From a checkpoint of a small transformer trained on Wikipedia.
Size: 12 layers, width 96, 3 heads of 32, MLP 192 SwiGLU, vocabulary 3708, 1.83M parameters.
Architecture: LayerNorm before each block, rotary positions, biases on query, key and value.
Training: 144M tokens, 4407 steps.
Each number is 128 + 24 x the weight over its row's rms, rounded and kept within 0 to 255. Layers, rows and columns count from 0. Numbers have three digits each. The size before them is the row's rms in percent of the matrix's.

# q: layer 3 attention query, 96x96, rms 0.279, rows 0-31, columns 0-95
# k: layer 3 attention key, 96x96, rms 0.316, rows 0-31, columns 0-95
q0 133:135095129088151130137130091077141072133118145139109135190119093182114119198141138083130156126168137117087108119124135141127110159130130132135102125135110140154147152132138176157160149149134114093125108142157121152123105124110106131131162108124120180131130170134135110100149120120143107145
k0 084:104138129154124110149213082102140106130130091142103121151146145155156174151088138101130108081103174095116102130145146151127143126120134138136133119130179127119144163100122158137127129163143187173135163135144122117119121139100140121103096148100128111125106135153148098135147152160137130133
q1 105:159157137113092136123087120143160159125147104108149120118127133113135128120138153100102148127173098147161156128163104107114152174148131158152154095180140102144120105146118058105143137128137084153123110122141125122112181169109150137133118087145115121106163152122122157134159145141102088107
k1 068:099105151107119082154167117109139099142120093116099151120110131103141102156137140068094125137144141129119129131149108119114110144122146125168105124126133142114132191098105113130130126120144151096129104143112115118069133119107149120073133107132158140133104145189121067088144117150139150085
q2 126:106091121092147118141134109084136107120115130139095139128109069151133113150107120101132109112115133131091105134117149128124092111103138075086075149104109112121114140087140176143134168110121150093147142141145114129133102096092079132126166192141130171154111133119133094122117140113152132139
k2 094:117150148171107111107186098120136095120162092173122097148126131128120124125082130125131116098086128099083142134144151146124161131114156076136156120144167138148143116116132152135124150126112182127097128142102125117133062126100184109118113113115130144167096128177130139136114147140145134129
q3 088:110103139109152106144101116117112093136118121136106158172094109163114126160167155130123140129126147166137119066129148128103099172157127146137108107132120136158125128161145122096100157136101113113170168160183131152123126161108078114122162103118087160089141155127119127133146126093151133155
k3 078:131099159078133110157140102112143110138159104124106145093079089147160102153079151107114103100133162084147104149112106073116121138128138101161154130142158104136108123161099118161122151130145143140130114123113125107107106124102085106076134136131129124104114118133133104146085147082128124165
q4 125:139136129147116119140137139145142157150143118123191157132145144104142177079138159148141137131148118155166162123146103139117158107133134143118151130147163132121122120179119084134130097116148091105114113121135130132157191155184131176133108085103137107110139123113129186120133130168128110163
k4 096:132140093094129127120069186155121146169142136132136145116127160116110135117166138177107143165133139152153112136108083132137141144138109166159135142138098134131135106125131076125151108097132111082130151136139172139141127132122096141197137107169115126122168134132104131143138125082164148105
q5 093:174152085153097135109172148131155182129123141133138137097127162068144138116106132136157120129141071112111124156127151132131138110126172126121167170124147092122120140127161113176126098158120141134116104072094122128115148136157148148125120112139168084159111098130120157129122151158112127137
k5 064:106128099140125157160161127162150150153113114127185145141113161135161116136125078139161167155077121120139130103154148147181121130131108155152122108127139099131138097089154094138151117122149146137117152121133173124137121120152151147110090167143111092124167176090113128133104133115121118179
q6 107:133112126094114151109137111098109110128135150123084120115104095147141089144113126090104094127129097096065148152111154131111108138109135140134083109118083124151109108062108171109128165161148170129118162145118141090131086095120118104116130163158118160164114142138127116133114128131119149096
k6 096:131122148156111116071186096103122122107124100130088096118111100119115110116074134064163115106128097095095143115142128131139101109075147101122142174124137145125106117114140132134106129101140130130108135140120092117102143152080137108075110152126094111146094129152129113132137144175123116144
q7 102:106125152120130109179105127141118065146140131133123139159122119195115140149140124160115129138104185120140095074108146138164144146169106115124131122121137177156192142120093148093111147100119122109146170158139124144153123134096105123141146138109101135106127132140128126095120116090125162148
k7 067:113131114108147155143058121156111116141149138119154100127163124123111167084159122101134137120149131130129110185130124107101123133129135127129110113134125150137162114139131101058155137132155098117160110138137151132119145145150058127112171066133113124106159124111105178125164109118106148119
q8 107:153117116136141123136178126110158170108141137128103133100130160100145113145107148081088154117130088116093130186140107105113118152151162132137129098148149093099069129127124101125151136114166137165131105077126147118110133172115118152085159142162073140143121133131141158135110121132107135112
k8 088:153116171145158118114183078120099111100126120109096121113108104141139135141103114123127105081134126134115144089127117137149164089100145074122089126117128120169118138152151106103105146134106138142126128110150088121127105091100202139128096141079141128122111101172151114100114133152114122139
q9 090:080108131135125108112095091151124073121081100118094112085132119104119065173124107107131089142140126120086106132112139142119122107083133135106115143147125108181088108085133156157099139146137148126133107122122124115078134146122127101112138138166139167169115129117108099125118111128116101115
k9 086:105112090142137106122186093109133129152131115116069119103121122106152147142085132044136100126146131091110124138157116107122067104120128122146125154132132116105116107081118137136124119125130136098107103129108132115097172107080125096072111130113137128105116114140156113148135147152129105155
q10 111:090177155129128158135127142132157100164126142145130150148138108169123145112157119176153131157114120140125124133148148169167148132133112132113126177087087167162195124114159142131127105091124148086133134160169149133135118124158130131158158113105150103119162169114133138108135152117158144152
k10 079:161154113158130122144081113169124128118126163138146164170145133121111113100147095177095174098131146146148092123082084141116144194144126134139144124116111147134167130136098125131162144117092118118124141131169166110106117122166130135173148107141137120132128113115110161091105161122150142105
q11 110:168113135137144138138138159140130106088129139133166143152113155136147142135170117156147143145135140152129147081121123114155144130145139105112161137148159186123157125199087114140080107149120123146153172167157177142132155153145141106132131110146139124083108144131157107112134148125098076136
k11 077:152163150124142157110086154173123160135102171129202159175137136154123143143138144164122138120104152159171131141149137120120136148141124179143134131122111161159156158151112133117164121129143155127178163073106127120133136156169102122174133153113137134147128123144130147135142132105152138125
q12 096:143136117118111128102151146163128125178134173151127142171108103079114113101119098141140129142122102154116115130138141167170135165152134111120129164120137212164168100104146128150137153130158146149124121124137103156118142095109127117108139118160142137112136160126108164152092163096171152133
k12 070:145154123135120139129093151177096095108063153132144127166157100138144141137161135139156139158098112142138107102116162156103100110197093144136119096104109163138152114133136159135137101133153086151143111133150149167177122144162108164118140128130131122145126151140084143132142104154142114120
q13 094:140147123124124135146100135175129097118142149134176147160134147124116135126120106143157096162121164155171123101124134170161115139104103142096184131096141168157174117149090140165144165129121117117140152152129115123146132100208156142150123137104161125153104137122142115163146143138129153152
k13 091:114107090146097115135103175177127152147169140121170193117148139102118113137173148104090147177128135162157140131157137120148106140185140154145135120149132102102149115143142134143149112084141140116151135141131166115109165152166102146113162135113128147133165150120115119121153157111124145109
q14 105:134128123100136078144135136127128123144146169167106134135142112149107103147088131099150131160107143057086090154139143135145109141183107148142128171130152141160151135094103150130131140156059145142135166101132132107100123164117090142106150126158097131123123142117093110124108134111158143117
k14 066:109160165133124132154142117146120091129134099127107075150160084117126118127122117100130118106137130136118102094138150135120112154090100104118066127102118093120141140121141130095154099124116111135147122103101156147113084065068133139166110104088136084103095093134113143138123105148121135101
q15 109:142157123097118133137114161144106133130071162142137148166117151162157127119143110164132148144096168130150154112111126146161108155136109172108138149118108157148168154163132143148119147146078105144166133152162109108164117143170124112173179155122128111123164118152113140156115130097133166135
k15 097:146156106122153137139078134173118148156122142123173114136144154157136153144166106145084161152128109158169123132139157147150146159139110089139126095119115107165109120163127110080113147128149108129132170107131111110144099148149171142147146092103104142113168169109108165106168116110148114130
q16 106:125128091135113110169132133161115139159087137130109103145116131132154132110161106187122158149130130101113094105113150172153141155145099118180141174112124121126160157178125116148113152135090097117120108143156119143139104111174153148150130095089138115145165162110116129125106158134156175121
k16 107:139143137109140141133092138139142160140116138115141130159086162174101130136137102150131174101147109120140110113108092120154127139125128103149128112158101136149144103166125065113129150101094155143174130136154147141166140124115089113179162127132083111086153178134097138147106117125173108115
q17 114:137154147138085128134123145130149105115134123132171149150123161133135130091147150172164123139143131161161127081172148177136152101125087163106170142164120114151178126163106145122101155167127126113142161156135131124180135127170161127169139112116128147135154169149100139139145141138137136113
k17 080:146137103084158120132110138151111158136148149124143129139136127149152147145147109148109155091127127145187129151124105135153106141156135159176142130137152184163134147167144104109184164104127161135177127120173155099099137147163116127124168123126167100115107157166134128154155145135125133106
q18 099:124111146101116128138094136128097102151121089109122114126140145111101144123139093137174100141167158125167153099168102125116109108109131143123154137124121150142161096163120107105126103160120102093152135120127167181127189160139153099153135125123123157099143111140119114099169136058126116162
k18 116:151131098149165125126071173135149126150147117131171153131165146104123141125166128157141141161119153164154138101165164112101131141137122162136154107134162178097154139137117158160144091125181089119141122157130152125124122160156118118146143094139150152160096146133149151166148118149102144117
q19 101:143142134134093118112175166082146110145094121105178158122137126099143121137157131134122188085114107177124147115141084152112091142135150166113154113109113161125153106171154109139155118103134094100107081126153132125132103175156144147142128123142130145113126102145142162125144136123105093144
k19 097:158175120132137105110107135153124117131113172160147128153129139183134148104106170145136169129143112116175103144129143187172149155177096117131089113138131131154131162163139110128129107127164111150131130080154114130173133119168155154119154107118120104164109144164123135140150132145122140150
q20 109:110124122134157104140127173152140110137133159139157146162132178160128135117132119158132134158143172147159146115119135132173149166173111147119198181124151173134164143150104080122128147153129123136142142135137184136141139170159108157144135112143150127122101136087118116133120141118115102152
k20 101:133148125120164121132063174128149123136130132133166135122078171149117127142154117137093140150171170150172127155159166145154088075142146128122158144141149147138153117162120129116149148082115096086144145125137158112102154134150125105112134118123148164121145149143103123174127152113149139146
q21 083:096141112152119140157099145159124120084145127141185151114110117137122135132139127143166075120102150139149125117092166126133109101104140118123140111086110100128185122119133188135085119108097160150151146161149115138127171119144122089154105147098167112112088151141162122128114095150147138140
k21 080:141131146112134142137170152098129181136144132120117136102134144136183115150147165114115121165125153118094123153113137089156154151165131157190095152117146085088067148142136137170138138136165209149128150126111126120105121137132120112110132134142159137110140136124153092118119133127120144118
q22 094:130163108128132099127119131088146091112100130121112133130108127147149113095124108175139086100157088088121165108120117152105144073140153135110094124151136129111146183104146151082136097109126105110147138120119119093120122121120119121144114126152118115072169079103138160076132127089129109143
k22 097:155157141072087173144118131135157133128132132131140112139121137116130130094137136140133182145120129069121155106094141159161158134106065145143111112127114117132088117144131119156132161171157106127138089114117133156128050101143125139168113163133090124110153131125126127123129086136139125148
q23 104:155134119117168120115137153136144105114125129123132117130082196142159150108131128134097145122136132121169152153178126111137127112163112127141160115151142161115130173142100085130108171177125102093122127119110147122181084116105174131114085130132130084131156143126096105118132119103081130127
k23 088:135105197073113163136137120123149122095163092135145145134127082133134088090148098146160098106142127140155135126101097112184108119134147143108177132129112156151150122139113093150077167147125153134107125126143116175149129112135115139131163114170120115134115097105129119109148105120152102126
q24 086:165097105137069118134085149139103137120131117126116122126191165135126146168096121120133177090143111114140151148128122119131146097149157161111104161136160134155142153145141101090146059133126143090140138103117124098120178149107120149128129104144091157112133101117107125106143131101137115163
k24 092:125126135125112136172172135138140117139137148099119150135108158119152071117158105140110119118113131110083169083107144110161104163096107102101116120158161090146150144126101101156132116143142061094130121135115167122098139113134124090141090111143095096093146093112104100138133114153107126148
q25 096:115160118114152154140153148116138169124180161154123140139105096156064150074146148124130084116136103108143114145084123152136133151130130117118143165124112113124123127093141163146162167095136160120077115136137100112131101100137141132107135100101164130156137160147119134126096125176153140092
k25 091:132125086174104100092141107109133103074120125107154145100143093087172099153136126152127104147133127124093128113113152151122108143150101113119156117124137151099142149081163163149130124097092089157123156132158098124135143112147153147131125110174144151133102099137113095125145127160141109069
q26 112:124095165133117149104122125135139103104143107158108151061137161145137125074184129128128142109135087148115132142117122138129142100115178110124121134132133156128124142109079087104099092134132120142148117145159116109119188091134113127082133109138116130124154100143123117058095150108109127125
k26 101:100138131081146181118104092128084164135119120125124132137125126069146125124104154116149139118106103158127136132146137143155128068120136088148114106152128157153138109123135147104122134117127141130155103094146154158114178122147110099125122096154111128105120125125100145138214132152135075152
q27 089:129082119117126136128124079092105105109123061130114085132131138134120136139121109105111071134141142117110145101128075127110118101144136132149154101154141109126119150127122077117139093109081125108147134128107108118111207137124114161121137098106092174084134092129110126102143123114118128104
k27 089:119164090123184131129084141133149107176086114121130103107083192134120127116166134121142168173158123117126132125108141106124096150124123070156137119156153134131128092156132089152157139123133109140162135131146148123145098120126136154114144107147096129171162116097141114157138141101149115158
q28 096:134130166105119126112141132108128121157144125163148155105068078123130125098129133145138111095130133189077091097133144142131183111104149114142113147135102142142130112160140131165124126096158138114105126126136118173126134132131115168168127098121161127156152131173107154087077118118155099122
k28 096:117151079098157123129095152101144147152136069145106105132174142143116133115114154119152088135140106085108134141132163166106137106123132098129106110079149159096144142119161116086115155130120144126162125137170160112117131102156108153093172093130117093141120142100111172130106118129150104137
q29 098:142182122102099120108144151140092119105157128112147121106115124092131125100106130131118113160149140089156113148122078079165138102173108120156162115150130108144156146117163081108140132138122167143160133114110142144128135116112106072139119089160148128086141079089132105124151127118100152138
k29 095:169102165138151155123140108134107122102088145135133155160131124112114129153124154108137132149135125131125193049126116148126102090149140123120154150092106164104126172181124122125131148108109130137075083112097122118125115117134145128165189132169127118111111154140116119116105098137124116134
q30 101:108092122124109101139098101166114118135141123115125090172164127165152110150134133087086136148138158133136137169150114137171125110133102166132130136142122126136146156079114143130138182139097140128131178150146114124146117117174118133078133172111120147182105145112113102164128123174133119153
k30 082:144149144120112151168151142106082107138185151104090119101163125079145111137113154081096116103138097123104158122119087110161102151160153118123158134140155120099111107145109157131131132135105116087123125100139143097108123135111145105103110140119129113056109087161136119119127116120080127129
q31 093:153105128083131106127116112153125117133113179134118155158133120130145136125106126170103133160111173092131094128120139139173113141178113152155128134173104168117089127121138143149150176149150095125136122085147115154162091115140134134160131152102154108142129144116071093103125148174154124114
k31 105:117156100154113106075109138104160103105147141134163140104141163128111139105118135086149160129108091135126133171127177166117111131122133092101161143108117154097165109130086127095132120119160101132118092127110092108136113120152129169096109100164117122162107129088104163135143114171129145150